{"n_layer": 12, "d_model": 160, "n_head": 5, "n_kv_head": 5, "head_dim": 32, "d_mlp": 448, "vocab_size": 2048, "activation": "swiglu", "norm": "rmsnorm", "norm_place": "pre", "norm_eps": 1e-05, "positions": "rope", "rope_base": 1020.0, "rope_fraction": 0.5, "qk_norm": true, "attn_scale": 0.177, "bias": "none", "tie_embeddings": false, "parallel_block": true, "extras": ["local attention windows", "shifted keys", "exclusive self-attention", "value embeddings", "value residuals", "hashed n-gram embeddings", "an embedding shortcut", "learned residual scales", "skips across layers", "capped logits"], "init": "uniform", "init_std_qkv": 0.0305, "init_std_o": 0.00622, "init_std_up": 0.0305, "init_std_down": 0.00372, "optimizer": "muon_variant", "lr": 0.0162, "lr_mult_o": 3.0, "lr_mult_up": 1.14, "beta1": 0.93, "lr_head": 0.00539, "grad_clip": 0.5, "warmup_steps": 142, "schedule": "wsd", "decay_fraction": 0.813, "decay_shape": "sqrt", "final_lr_fraction": 0.0, "batch_tokens": [16384, 32768, 49152], "seq_len": 1024, "doc_mask": true, "train_tokens": 267700000, "steps": 8993, "dataset": "wikipedia_en"}
Each number is 500 + 25 x the weight over the matrix's rms, rounded and kept within 0 to 999. Layers, rows and columns count from 0. Numbers have three digits each.

# layer 8 MLP up, 448x160, rms 0.497, rows 256-343, columns 0-159
501508494503482463529482516468466501509522519466480526518497472478485485500466508498495499466499511501511520540503484509508491496549487507536490512526457481453516492508465489530496553472490484534569486479562507518495479516504530505506487502509485497490487516515518507519491450488493512534525487498508491515508515505507493475514506475449505475530511476485482496477464527501536515541498475471491452516479482523481506480478507483495502496513464513465474493503467511494530539479528461
505514516506556509473536501506501488515478491483458525495521494536524503495519542523506518482496499482498507531498502462464542508495463482538466479503497478472536455521461519534500486483474496501541484547530508507508549519468513503435514487551511527535508514486512476518566509497509518496507475482484497481544490509492506478519528480498455464479465535499516488471481507487511497498444500511546499463515494576485487491508503486501489483438464495505505462516433510462474509536506483
480448515503492487472505453483530535482490487488508482518468471520506487464488485525509536483472514499541506561520500529509503507479472480522498513528495504472515461550510507497499509487481512490529448471468504529492486515571550511537538482486472514473551504507510498504486526493483494518489501498504483517475500472480500516482490511519465505443501488513462512471531497505494531489477532478536481518519508494535538466495482502474520502510501516525514523521519502526496535492514478
480519487508462482547507472480507559503511432501474477487496488454511495512525468475485524492517489483464489491469522489467479476522508493488455490541547497480496506510455455506494531471481524485462546492500485551500469508482516513506525533453548514468495507503480497489498495491519519519520509498469497484480510466459530457537515480520500503509467486519511506471516464537537460504520523472533509489476481498501561519488491491506509499468532467494485526506472497457493492507515505
501506516545553507507466502515544513550483494477528487472438515531482496519485532539505491473496496517554482511529507574479509480533508493504510493517547546503428496487489504486534512520506466497522422497443486510502451530457464522516501532564433479514458484488551515463447463508461494510504542486525461486533551481538526519512522528481505478506533525499497520481494461491528452470569524512512483529487498545544486520507517516489452492458536538518483507501559534496459481520494475
515498499541486509516538475493508460526511485442581475467508505497480429528528510509500488513481468516502521482516483503485533523473474478483482469461490523450519466467435514505495499480532486476481503543526554468505524521479465509510508507490495513513527458522523489490554509531494508475520481571514498507499501554484505473504462476480505468476513505501511513530513531519508468507516466503500492510493496531515498504495489529526501477483489494454550539526456498473458499455494487
500508505511512512527510478508486480465512476519468506469480487511476497457523465494515531484483527533465530448494538484503475529511462516468452536487534458499492524526498517498512502496537515503488547530467524477525464502468468500544514474513510492456543476479494529527495535478506574518486484465529491523489533488502509495462478508531475524531476517464505490547454516525483483459506474489477505520519500509495495464448492508492486522529509537514512468498524562499514510511544484
518523466528509506524492461490500472490484489535445513497479482527484516483482504502544472470482471521528521493497531501491471469470536506506504484491481487436514535492477498519525524511453469522477489463535494536508494511548469514467480483505522519488523485528528498447529533476497560539529547516540530491450478495522491511528439517521495467502500493517508503441469477505490519514519484473537573567485515544477521510441519446447469477470516513479502507487537475498481477470471515
480501505486532530464499507482509525494477531507465460519509525555494484533461534477455478491485486522477483459476520505497520536514506520459479529502442500489474522491500468528484490528511472500519524513532448541517483520513492472482503486504506536470505489508519500467524488512537484509466517482495485528531469505494500506511510509515473505521456509503488532513483500464478504489482513492464473515520469492537518510473497484508498510515487484498520460501524517496511550473524486
529483509455509499452529489486521487500455504477534486476527521497534534487498510476536521505502480516513507460450480473522496492491557463497492482510561453504506500496475489557495515492494566526489506539464534512500461536511501536520506532460506480524549518553477496477518503512524538524506489534472528493478461527527508521552504474496478491481484486522506529511509508517509541513477506493479488520505508490514512534471492477513445513515462492500506461492503517475479479510486525
500541451476537492498480466450479530471449525468490515459484482505527511532499525486522527533508468514501529512502534462478455456497513505507510486522503488492464458488486500513505508513541474468482510536458495459490476451524478525489534482496507537474531490526552468540459499488502515501476488513528486510518498509512507492482499503509500496509539540465539426472527466499468517483484567474472526493508566490524565507472468480538514496480506473486546515526526467459490466493483459
499466525571493485458491479530506464479435477497491552506520521502488525548507502461539499504478508492545508521451526482505485472511483497523512516492496520483494483488537488510516482516489480506494487465514485462492460484516537505497506534473433523488506531522511482451491526473554549477501529472511506444511436560474507486509471517511444526498539459525503526499498492462429496522513439519477503499497525481487474467487507461499480511492466485484497563500485451478539511490458496
468494484495503525492546462479542468520490486517546498520519504497521496531507473534506482478474523546495484506503482480456556471544439504520536487471467520500452508463510511480502501557502470496477528478477496498549504522508504503506526528473463484494506470462491472461499492515455515541514561511523473525522469477479509521466530470530483484524491503492477475515505497522506511519475533478524450507546478488443523451566523456494472476500505494502486475489519546515530510502460526
519466481467465499490519526512500505536539506480504456538494536533492462472507519515511505478531473499485498542497501497484525553513510510537542538495500452511497495516466443550482500472513498460452489521522523534507512496500528510500532485506511509490487504539494543521474489462534518490492519550485508491466508509520483457445519497517571486537513507517528504504525499512502527499554490518502533496485521447527479473499498517489544505507508534476535496489507511515528499549500567
535490509511513520474499487475496518504432486507525453483491560493524469495479513550509507506499534499506509490500488507518488475436490500503498494449447528490478523523464505507491525549486503478523510494467516496497556485450468466500461533533485501503491497496518479502501501484504489491482528503487547489504485457477458478513507517507491515511497471535470508462519469480468543519507518478509526472475519438467549488467506510498505496519499483485502451462465509538506457453459494
527510522503521531496474545485524526522487472487501483504488482439536525536495487486479535499499498490549516500479514523496494494456510464543511471513513459513524492499504506492514501479545461487466499470490503548463498519483500478548490502501448474498476524496556531499495486514540582498495489488498515500500505571516464523492504490478471463518508480503538485528504521463519549513501533461492544480465464478532516485523499480526494454493507488493462521562536485483487531462472497
492517521468534492474488520462464488517483514478529532512496520510515513524485504543472533466504498506510553492478500493510465483510488504487515474507469476518463486510507470520500477492480528471522531485504531501481496513474518555508506525508515488524485524445540510474510514502496469484487541482515510495501521443511484503479501503496485504505477493477534512521509507505476501497494538483465501512493511500477505470527493479447503496520507496494533496504541550517497486489523497
452496511460547467510464532507499453531485516467523501485519482533564480500489475470493481475525495524540518509507559473509514468506505486531502492462512512487537489495489496507479501451512517493522514501490481493538486498523513527526473508496510480518453482461484513494528486515471503469512496495525503485459540526464492431520494495480531507482462515492528527505501468512529518474473502508501514515462489468474476476457491469490456483510476524491496484488497476490496508524534495
502482510459497484505487535457507532490483514470456489511493476508498524500483529533492516497525480485467473497547510528501451481491540538511541553518537495535509483483510475507447494518486497519455490528473554500467526486498480499495526440496505488504494489525459492544493492493446505503532533522498483472478490503510472493509454546503518549468519524527490494467491513471550482522524504484468517511509491476518533551481496474478539493482496508512530528503536435511534487482487505
533483508488485450518525550485525513453483491442489497484474482474509531489505464488507497509520499494485427489498540504513496463464481518487469474509503491509488491496484498507472519477486494511496480496486504517508512483456489497505513521477475467490513505474507508503515497506494507512471516475434502476549499520474489451442446483541480493484520522460501510519503503479512520507519528457532542528505501475457470531497468509522529473494492521472504485531531537484474481520523478
492496546508480503498501479497501501516496474512513537472503541492530527518454506479469453519542518510525480522458525479536481486531533554506497503511489527556470490507509499464508502495516504475436503455499504478521513506539527478505528505494433482555554526548528527526477506500467471499556509486461509495466500490493493509517558474527502497514521534533503480483494515537519475486497512479542506476459482501490527468493470500511488524500493496531484505478477529513493486510524464
482474488516527504479500485446508514507514524494508483507508493463515485447536513489447505505476488491507513489525518505500504509481486515498509496548452535481505506504502522485503498447480529495496511459516542546512471481472485501462500462511512530501517510491506513489464456470512484481488469448502474455518479534507518481532534464463512515509482484501547479486525516512505487484486520498512477516495523481470472463477486489525493534509509546496453473478484518556487452512517495
537505465508468507481557476450521516517514498467522485503515466475490474489521520473508487487509474478514443539562520510474503472507452472501512481481522488489491502500508525503526484498515494506520496468472492508476472498510564492529509502482501513452485507529499527518533514510527465483488457508477486524505518444518494502496510487458540495484486517518489524450500497517474519495452487490521486503487499520496517461502527539539518519520456458480511477468494460460509463487468523
483513509581477488527501469466494487518490502513461518483492485477464485467479489524487519524472524489547498485495503545463496508518499533486473501531479527503537477427448497521522488482547463505509455530541507517492495479550537523495496552500503499527480547552478507478498502493488488486526523560508477468498501518434495504473533514546457512462529485516491467521475501481493545480507476489496513508442515498459529524515463439496527481485510497493481497495481541488487525476476499
478509503488502526514493481546540483515531500486513476461564476524495485514522529502482519554498489527512501487481463498508523496503501495484490492520477516488503525495485516465514496488514505486499490465521499469489517519487503506522449510517476502526507486522500493524470521459460498496452519506540514529525561518517486484520508491534486467507500476471505518500476503476578468526521526515498459508499465478507486532497490460478466519507483531514528524517485527471495541455532509
492504491515458507520491528485476481479490485464520483478492473506523488528491506497534510482492504553482464469505507500499459478511505462509510469500501496460529468495502501506484468470508556488523500507504486517530551508540496450540444495490491492511455538504474507497521490530454450468471536494515502545517496461505575499494506496491468530498463525469508530471489490504503512501515506517455493465460501552545485510480556484459522452475494488483557457510486499489527491475462508
501489466475507491480454522446500490492481498524479503490526494499498486502502494527501502501456521501495482530507503504480520473490508498554471460500471421523525496540508507487509469482477507475487474503493502505502558505511486518493491486520512473538482494516494547491500478521459517459504504521486510533483503545504517520523501458481454529515536439475478512469536489484544513500477540494495460564531481478524507502516542483438497514468533495471508538492464446475482508506460509
502473547541498546522469520524502538574460508523487512497527481488487457473453478548462504506517481495486487505511497510496489497531496499533477470542482512544465531465515478510494456520503512476475519490476515490490490475534519457498496487521491518472459493521489459542513527504529490502499467531485508506502518532484492524501523470494514497498521482510523497466492500537503505485504514507524484511513487544456477500549461509512515525515500474523556502528552510490480493517495469
460470505530523479466468528434497489483510532486521478524507461488511502494561492514511489488453518487516558564502457475524493450492486495490501514481509480509487446453477513470518497515453510507518479536493520503515444477471542499526512529491499484505465451499476498512546452502494508513507470520453478493503482514539498517495521495473512499501467494539494504542482470480505524549466524508551526493492462491462478485512513502489526511531529501479501529463532493519501431504492466
513488503459555514505496554531510515494531520510522541483491475489497522499484474490474470538495504440500531503496496519538544483495521509526503486527511487502492514499487509527513557476494456508491449507507524523523528494464523512477491463501484519495506495496468520486517508503513493460507489543512474490480504511463471495487501508543516517473524479500467520528531522494469494480484479476506509519515522489500491462475502560498481481536513492486470499493531502470521547545496499
491548493467474563503430514476499504469532514474496486494507499499478500499447477505475458485501483542477471515481497474468505502488492527521507491491505463529484526461521483435528506456482514492520490517510481479505496472477466503507514521481493509485472490500437505498485530516454522527504450515524476464467493483480487444460520533536490495548490500517490501506497474522510525475477481448533467493468483439486461500445456528478485540472520474527480464485497472561521497520484494
553499504458500460492503541541515473494534450492413534500545539505527501479529479472539485543489506520556507486479515515533487510482457493479488512486496529521497552493506500499491531480506514514519507494496507495466493499485446542519495487474494517465462478536479476535489524497491516525505512543499487516480513513499479477495472463509502519497486517502485485499547519501530492532510515492507455481496493462479516470468485488473474504519480495486498525498534513470514492501466507
487508509505545523535493476503510449501482492475473512474513459464550541479486555531466533497514455509499488551517544519504499481525510510501494488514487524511493501483481522542496511528488479523490491464504556482520494485499465494483463504508511436474478500481479484493506504476480475490542539531497510478482491516500489529502520499508479497500556533501531513482472483501486515509507495479532483475554495526509514516470494480483493473505478505521478486474533461459479475470528488
533501489529535480516482512556483465531453542468522464522536475511525496481518538499531496534511508524507491465507474508465483506535486464497531484506466485533517508499492526501537528455548506529530514529558525513478471497505463497526508537493485480487488526488574482507464529516468461521526474534527553518475492524495492491521475499539511531513507463495505541500494507515473488489514491496466521555531528534502483551454523500524448548526503497510502471489482501481473474512502512
492507478488525449534511476521474439487504508499503531515458492467508488490426490473490491484471501513503454473515513507499513521512445484492510507472493506520512472467530482489547484468535515481480473503478493522494521509475513466524518514534506494512486535519493492496481485503525561533494512447491511474498480517544480493490484503475465542495489498488442488491511517576516485531476551516496478528502464493502496440523531541466494463513471482508509457515536479515473496508502496
476509482520479544494553477466490491520491520478495487514492513476505448512497513493509509505497504460426499516455484519482513446531505502498497464475493484501481460499493466500508527481486522452478449519466452451470503492490470480468476524477511490502538524500508475509527527481490540462497505522482533494523501511529465470482499496515492520469501486476497443517502501470451487511481490536469522537525523527478533519511519510484498530481469490492510444496487517471500483470501512
474526493494466505471519503511484480494465513503574508528518487546530460486533487497493514496530502468510538501497486485531475476492518494480488520562512530482487458541474486517508537504506495520503492502511520466523515489516550493508573538520453515543453499513523513461498477488497495459494514470480479501483526530481506504490521520502531512532512488494510467501495472492479466504492482476488520500527514477469481501443481463485522513508482484525516528471514527476485476491508514
469506538495508491505487497438572549499512511539508489528511542483515523475498502461526482493509480487518496514468511510537512505503494481492471513477504493561485520507494463489477465558530508465524477482496524501520539477503455529477528479484520480520477492502480518457508491520503525472515519525555495527500486563500538487496485466469531408479526488535492525502490481495492480487515519471508451464525495502517517503492481486499448490480542520498491529530516532467523486509461504
471490484540460494517538465455479480498500513517498536478505461526468484470489520452461464490474481455452504499480476501529511516520513547455465491482517465492542463478484492511518492520528467512472519521527561482489467471521500453478510538488493482545497497523486504518502504524486509512540507536479490448524488482479462499506493495487465514485447487489469460521513489525508498507472529517507493482531543471513495494544516434490521499501508500523548499521482462502498446522515479
524512534497505467510505513453506524502475516542494464521505459512514527487464494536519489495524491521500508503483472516539555506508493519483497497503534501496509500498526510513545543511495519496534465520508477451496545518514473551509478473500522525518491512528523513517502497502537517488525496473497448499443526496511533505485521483509489498497519505513501493519474491498490499477508477509520486497480513509508502511507494514473480492551525475509464486460486540476531511511486503
500500480534494497529484507495476505466556507492474488492501416481538505564489484493506489510448523507494502487532487475497504551530462462511481514511502484510503450518540488502488540507494436511477489467491470481481490508507533549476496513486458434499502557490506534450523489498487503536513517477527522478469502499511489534507509507463493500539551527493506501518501482495464471472479521489483510502475444498461488569490491494482480531477459511484501520536440546554531518557533530
489507536489499547497479437485476490506480510513492466519536461496518500579519525514496479481494477484478505498462449460545510474498498561534491482524455505486564476555490548456445507481536488490485517487479559500455520510503531523531429497525484511506505520492508494519499492438546562463495531508520520519462519540547493528499488501524497526506505526472509478474527532502442454534505530537521453482511519487496489474524483514493508500522502540509510498503495491485469517502522502
487522477496523490511485486466520543490476520483480482491491496525533453479457506502499458510478536562520541529482473472485516501520454462485469476522481533474513486480506493479483508506500514506530483509500490493510465483520498481494513507505491525474493512500488483521477498486500480461538497494500523512486546468489492524523439519511486482513496515486511511531463530508494552477527529483512557495541512510526525464525533478530492539509473493499510510490512474477475473488466534
520493507479472464476447499503501512523507464554513500573421500575454495501496483525526482473502473506489501529517512500488490498519501491472503471502506512531486506518466509491495472482515523502436515497495510471517477485480510495506506504480518484446519516514526444544476483509497587485476441512532492499510480476502543527504517512495462476521496518481519532464530476534490535517468480541475471488509523515506534517524456502519501509465493514491486497522496517498496504488457491
487504516453499488480529500516477522487501497477529498476509479510488497471519533472501521484502502493523503505529492478456527495517487556469459498495512474492456516531545497481504496495517463485489510454500487513507506507464513506460511482522522551504491472509492499484494497496541482519523464457534530537523521503536498476501514490500516489552498488485526472502459511498510501495509474523518529518503451492490511498528456485480516495546481478478511525495549548508478510469538486
517520519496468524488461484463489531484458522545484485473487515489496518482482495497537496537513476528492501514475510480502464495475485500534537496495478459574476454486522501499495492523529492459440551498507485491504498488479444553505477494505442431541485469505524474483509471529447476495464478467478534523449503484510505532523472489507494465452498469475491506516517496482506544494522509465487462483506511472445525512544508493524547508517525497515463489482531515506516500530521501
508490507522526492494476498478483459540526518507490530474497509507528511439514458499516500518465510521488487534517463508460470561512508493468496473503484513505489494559477499477512465480548504547524524496546505542498504502522498488468510525492462469509479473523534493440523503528469551510510510460482508543534486466497477489496492471483512486474522497518459485540532554512469564443483486495514547510532484526526432498489509493525509498487505500528466485514471508457510533470481441
476483488471502472554441473446503537468487496465538512486459539506518492480546479490451483504512494469514449477490516507506498480499473494473513518528489514493513451496495520552511482511483479517523459474511560517457482474531516525524493545514500518479488505485549472497474515515494477474499449500436484507467493549538493505480528473492498523485534477480504512538483549500465511541508503496479489505544536449487460543524479462485537475505471521498493512496515447504575509493496528
482523483440528508490491477531503476511537458476499497497491502488497474457473443487517506471510527486533535515544478492523507514477498458493512487499448509518508510512487534506502536502488467473502507520507530559516449510504492523507502501461517475521476519551476471543490532504483521497500521489519495489476467504489516546465540533497513509463526466500523505510497546475502461470470551503491470475509474489458513527538552494460504509506506517511518504516498508548489528502470524
465532504509516502431483532482465501460523513469491537509546517496495505480475458461537471492499540502486476518465514514508482481510502531535506483496486476498501461515546442516503497509505509491508483515490474470528475492508463499508499519483493543501484486494489497509475469487498526534496497508477475529421484481488492457522485528474490530542506455507520531466500488536530469511507511474494492503498527516487496504508515491478470427468514522553465557515436502517506510512522483
482511490473505494554396480504493480523513507491497490491506492502530515527503509508465465462483463519504517506474540507497564502489493509525486527472477485475461503482549509478477524487460468495508544469500486459490511506501501497481513520504483475504473507493514503519525498522497486511460484568509507518504550497522503477480458490497580524558507555492540516523525510529481518490520472488496470475556534482479499476509538495472521518462454500558490483468519469508536543513504490
550464486451505492470529507515497501472504490469498522506497485479475476495513506474482505491503508474530514461451495478513496483490489484476499528462520491571487536501498513539514484479520466506508501492513483489506478488522491532481452515482535520475490533493513528561489498479476504510501491513458539479474534509446512532532461469500542481500464492510500455517485469533483516473530503517486501508487537496478495521490495422489537482475443541511514503455505487461443535506502467
467537520497524491506548508482534473505509484497494439492499497450491503490441505532483530531474504493567478535553440449536518492481441513455497539531485506473479532511519501490562551509498496468463505532495504479492482523483516495473465492464504494498490523496499463560525454458416515527510529492452482521456502495476482511523488541478523517501484516489525497443490496493512509491465518526511505551502519491472492502511517497481478451491498511513524522515531503489510516512503468
496523475516478514515462508564476545482468503500552515493468492466509496477476501484473540472505481490476487507482457515492475503491503509478474507496501518484460487498499475519457512506524535481501516485520482525449506503436529514493485503484523525489502511467453538510504464525532505520496486468473490510518505471513486488539482469477475515530526488499523451457511456510517464468454522482482595551450490525535452521493498455464490558488527527509556461504528517516466522546526486
499496502470426516519559468472520553518505517489485506522519575501466485487519495448501475482534491492510495492493490509471487479511498480489496525523467450507488537497513531442537498511490503464534470532510495504466446516504459524476489515525503507512538440528488502543516513477497520507472506506513492445546470500490464465477463508527499527488473493506514498529502504517529538527495431447462530531494508508542547449485506528539522494483526527513479542492440482422461503463507577
532530501528521545465476469506467531453506492488557502497525502497518512476483507488457538500480504472489560529474511494542465522482485532498510490491544507488513489502500533478526503496529495485522479504496534526518493502438488523497501517474474493505519495459465473474515513508530484481520474491517470516492480474505480501509513483538468530459481540474484483537462510502459513501496532534486516514503502540519524554518537554481494487508514507543543520517541494514494496499480471
406481487527499548485511501543506509511529572523514495479544502518490464514499531480479537500465513513524498520541508460505442471491449493495520528464505530435508499488494493537505513508488524500485461501502495513535487509495451501487546445506505552527509532480506522503501447525479429498509501516468484471472437495605477515451457481488481467528500462452505540514499485528470474452502523498534511500520530527523456526496520472513498481564513445536509523527521488529537517541529480
514523496450463475501530549520524485506492478542521515483505511485517462488463495512488487525511500537531502475479483444487501515463541555528518502523485513473522493520508507516493507481511482475486467552492481485527511551484476468457499472504485496506505512468488499488488511525485519485526513508459528506515536598482505542500499501479517500515513503504467475492461528485541517500497529472468474503480518497469506493498498447504490492513512475464449489523486469471520489492513462
508517509505543520520498530494486498516504469500513468458500450550514516506547493482482490547497463514471461503546561480509530541466514535494550532581503465510450467496524488501486509472472517527471506451487469460502489524505494506489504524527520501510518520466489515542469540451504502520505525502488492485482501519466526547496473523530481514514516510508525505489498518520493529507525477535513489502471481470490506466472523517523557530515496482514494480451488453510503520439554502
511493520542492494505477527518447506511533559523492468501494559473513480520479505511530505491548527479515543497499529521534452475499525515475510505483473538522493501532475468509492516504514515542523522500493540495485455524523496531497543498521472496511530498465515463489494490535521533481550540523483478465551528475489496494480464514477519501534524463492492464481525502539485499501535480503484497534489449517507542510516519480533506488480469504527502540495512497460496500495506489
488489517463470478496412478490545484560514519524492500529493489514466484489451453520480473527522490506476505525451524542492462474509497483535493504509500482503492514540513528515492521524507509524516506491488532460483514538482513491484505476471561467528480524469516516472493484526495506479479517514522481495503517500502494506515495519502485452500486509534534511461478480512527503486499450501531474434450433495480487509490508496503495488497521519505501471481495503443517496468487487
483456489463486500511492470477535530506498519458459452469471471494534520533515484497487504525492493535478532511434495515487515517495474488474493466539534498466521533495506493506455463525465495450518480481525512491489498520509464501511526512543487474514490496523515531492490529528488516486476480520468514540453528503539564535470500445520538451477477497466526508504461514509493516480519489496524534533476514468502475476495511489495556480519500515502547507506493495513460474508547481
518508501507457496500511492505487456509529543512549547511512560494481484515491493555497512495467524466496555512510489479520504547461466504544491526492507486520526487530518527455500487466485485536521497495522520521452546503456505541513494508458501474497514494472454508507492493500493485520499499511513489465519521540525539511505531510527525492482471492518499514507456493540530484515478518488531490528492524498516483484508530505514462508464512482512511511498528473543471521485529480
530494497471544448467510508524562505522518491508521527508502504495515537568495521521512482502519504553475541501491458541525493512521491507505493499512518509483458468515470517523500484474515462461564503499478486485474499467470483487500506514474518499488498451544468504470493491513506500497506463496525520512532509519487506510506498509498513470474539482537441495508507530502506493508490552472515497512562481516523561493489518502484523468507483509457480522511493548488465490449487474
484510491500479480492486487504468468462470506535529428504487491472528488458518523522474519520514475470529499563463509486520485508489480556458438502489472487472524484504479484486504496491470457503504509522465468507532516502519583502507525531513504516457512494482520505530503503527492531500531483511522517505492469461455480533497519480527467491546500548474508513477524439507509444447491498513501467524516537504481507482512505467515478511545504515471465526509483465500485534511502504
446479478485513533523503453507480512473504511509479500518497512503463521509493481549523528492459470478493470497469528436506471504508554503544457481518519468534517465545476519507528504571525544470475478509513448518493514512504510493469513506508485482466503508542513467512511533552476481500506499468517495492517494466531478522486475513523540541529497488477514484490462470473468475525511489503493492540514515454494515547501518500473493491539500495496522489530472516512487506486486483
464482493496458521540480560483488514489536453435502518524485585483517508542513507483521510488474487504503490524499532506479506483461478498520521497490523509518463455448526535496523517502497494482462543505464510519492520510527507480555521486503519513498561502517501526503514535511531500532508479473503491465519512486502485468476479526497501507481491493417532539508519483491481467505492475472509511528516506508478492475543498531486492514478495499524487481470510441505483463542490479
518517480486547476483545550499506504527493493470484492501458523520514496492491477517519503456509456478523503510521500506469530497509506515496515480492458514512499469517545498443504495467473483510541492492550502503477469474509502494495496492507476500550498491521491489492496503498471503503520469473513513482460505553468534515503451501521518476501528454480526440473500526550499483483517485465485514521485501511506495461503489524551501496512505514509454476528541526529549444511487513
467471547499542493464483512482522453509517496519518488486505499494478482509476534491515523505490469517471512533461479487482491511514490470466464508517485521535534502491483492459453531497510517512494533485507465505499496491503470530504491530507499512521479546493463469486484533496515505464507491534509515480528477498517481505528502530515510478504476456502495510496465504521446534508484542540487505497468508508475482524468484481472503498490502518521472522525530540523494498536505493
469504513496506540512532531498475498524519530499515467507489506475506463463487497465485475481531467502455470494471516492502528487475553522473474519484522483495492497438502475511548510518527509491480474522532469517510490517506486472498518504452483483511478479491482498532494529482488486516460481464542516492531527513523523476503550535501520545513508517459501481510536533468483464475491466517491493496528499483522476542484466554506494491485513509508502487484502537494503479519514508
475498508523484535503508471497476526492499504529474485532493498479499525493491484462529486478499522545497495489482537512505478499487498557502489497495508505509500549528487530508480521502491497487512489495520473478553516476453476472502460513499507503553491514467519455487539460429516473502488512493479488493471495487498468496507500527499499502491461518483491475528485526497532538482452548492448479512530475523515552507494503506477496554485490502495490512502514539487463504484494438
483536480501492518492482524454504483484516540491488532497528503446506469512519507497488547517559549516474482577497490529483496503510516501508529473458490482518528484482521482536493510468498433520489509461471513513515508490485498498504515439525511528524513489485532465534496480444507514483487537510466483470476442494500433512477499511454461480528492525520490498513479518497476477478478511465492527505439459514490475483512525476543517508533514469551498502538491485494528538574508491
510528509545543520504538512450475484504524473449531472502479516517506496556496490504451535496464512508498498498505493552516472475462488491495487488497452494515522553473501530520483482512487508508485489500449507457509478498508457484515529471463482491516525523514493510505490474492509487527492474454489497514528505502478514495548512536545514510453511485532490490462506486517485480493495533572530525533507494501512469526473473487480570506509462491500517483496480521494542535483515492
547485496460506505507500513487492520486527476487506519514512473533498507545513523495540478518518497508491526506540475505459495525482456505494481492479474515507543476495482522523508526522491514491511505472501507513517464489491483532496484498520499504512530496483470482520489464555520486535537487558501478477485485469493535521503473536479514483525528530505485486462525482551509483489498517479558495521474489497464510513512497550473459510508506501472518544532502504506529502462496515
463517520530507461524507472512534521515485472493518538513498548512494531485456513498546489566503526484500481510513493491509481505518512512467441535494469498471502554505488463485498464517480482498494503497492526509511475506485475533545511504535495484481521469491517472501475504549568499468502544523495493492528575497506535506525538441529500483469495553538483538513510494493510459466531491497529505498518501492520523496493503463520491525520498515475491486508474509502504518496477508
538478510506516512491512478472448549489470513510447485499508476517499508486508497533491487480484478519471507520457467532512507514478515564490505516463458511552503514523494525471525468552518482509509531503518495509528492473490495501481479512504503505521468492504517513496467509499506478464510526508509475503479507481495476518463508527502489488468470504508488503476532515517483522504544493516525494509528490494485521526497521519466474516505544491522442518479553519535499491494477476
494504487493542464470515469505562552522519494499519497454507508481563487483480477555479440516535537503465499502508477506520504487523504511535501540446446517517487509503513528532532482525494499489545462466491503453502465500514521514507515502482479572554466500460460527529462524468486465525483479488505522496499515516502496518482508514494522497494487492480496493483491517513506474523499479516521493532474504490477557510504469491470480526504472511483466495498494481529521501499453498
531501505505507527553507464526482530492496451450464513520498498505497495543438529519474500500539488539491476516499502453483539515499477484499475480472547507514519514491471526491478500519509508514490477501484511509484471495467492493542471491482482507487519538512510474497499478511475501504566461484463479509486488472553519496497513452558475554481516510549528506498468512564474505492525462503493484468500475494535525516509483518534508515509496478519453488468506493481485491466492506
455481487454522463495489520523528475535463469534530482481500500503500508490511496520495513521476518508508514531516508474500493464542519507526520535491491475479553459485439512483521496492470474495491474507512470507476528532506491462520474566496504461463500536510488473481482491523493468497443537488461460467461535517533494501526562491520542460477551499492501485475493503495535507474503466467491536540466535522454540525519487525516537528505502504469498507534460491491488482487471454
543523498517505500493487515446535494507555523475491507535493518440480487493503475503521474495502515480550507535536547521514525475538488495484476523530554505505538523512484500541442507488506482540499467517467510512516511500511496492564501506496434461475496493525506492515515530473510510551486490491533477490524557551513512514491480467476491454526479496497547524562484503519515504514506501452521479509472499517550489456494511479461467501455497492461532555466490519517502520496467559
451533459516496455508499511484484482523548536508524468540479446483492482510531500478476503510499572481504536504490483475507493482474534515512502475518474462533482502448525500505495548549502482514463524550551507550478493477539511501534530476483502492476519474530523471487483507536483505493508526463481484501491463507475459508505476519473532490477494520510449473525478537497485499524474507521461543514522489545515466523487500487494490515568505526566480534464489484545466532524499492
498481513551527501491530502520493551519498500507500488497491467470489421515510474489502503500467545467476490494502538450509534496490478486463527530500484527521539523532494514528522460514544512536508516519465531470525476533462493495553548483496554480446467481482465460504496488490550499498494504520430526507514496531500497472486487492509467495467484495509504479495520523513483486467477517481495494452473483500531477551532532510499510507475448509485503519511519510493490527479498497
514518534539490499502499499475473525477504505501522486497476504533504505464538516504520526493554477518524534497463491507500463523486427554506557461510531455521517543564487509502495543455509494503547489499497473510516492493506513524505468530515490457505482496474513500499472473498536517516543564473533532486496496509521491516497549498506530525423477513515497479517531545490492491480505533517498474543467455485507481439518471523542485493560503481549499472486495500521551499519512511
536496501499502507521483473449472492461509491498513523508489495527473498555500497512525529515505530534490481496495480526485517536451434515515528473487514503455451517509502515491459511506492482501456482498515519513539490507436474516460522482520499524502498480554487495471542472516514484535485501471463525473530529502509536505478527463502501529525502566461513490431534543501501503478499513500502493504529532483514480525527503502498478501527504489495499491494509483505469526493490486
478484465529480486527516497523511478522501517496499464500493510519471460471495496560503476515498510522464506490505473490494519495499512517524536528540519503526511499511492459447533476489464510490457474499537499531485522538475522509513487535439513463489522533490499521503461498533522488498495482505480472481510480491459502491491491527479509467475492498483526490496505500515538506484487454508501543470501524523496537461513529499486531515519511479512491473482510480529499471481462492
496514513471504470472488499464507515536494505511503455524494469506509506475490488555466523460501498494484518491489495463531476468476514504496517510525477497508510501538488484503509540493495535526488505505479490485519510493497530497511555550493473497502544525544502461499528510516494484498486483571489484505538554516498541552470504520488505478474475531519525495459519452533500517483487510486476512534516472485499509539507505468488451504510471484481499522516559500513483472480500532
512529521469473524485506461466517504507506492531509502510509452509444513532477482556484498521524480475482524526454471529495480473555484504480447448487493461502519524482501482453553484469468515507521490479490474528517490511561507536534505512502482521504502475486464526509521487488507499505458479510517505485443532486513517482525460514487426480464496471506475484476488449510499536509499487517505517463502511457523508475509535497479501529475526566486462481476467521508511460504491484
513506520441544508527530501528474530498430473511493496440509482497523505511520476504534497526483456533540540532495497452492474566498491503540521517485491451525505541501457531519508545456451481525503495511513523495493493537509492522510520538521473499510527511504518520497482528482514537499492439513521492499490455496483541501517535511483473486494508514555479472490496531473451515522488527533501503475476443512463455502505530545485550518487470475495482504472520525511517529484518503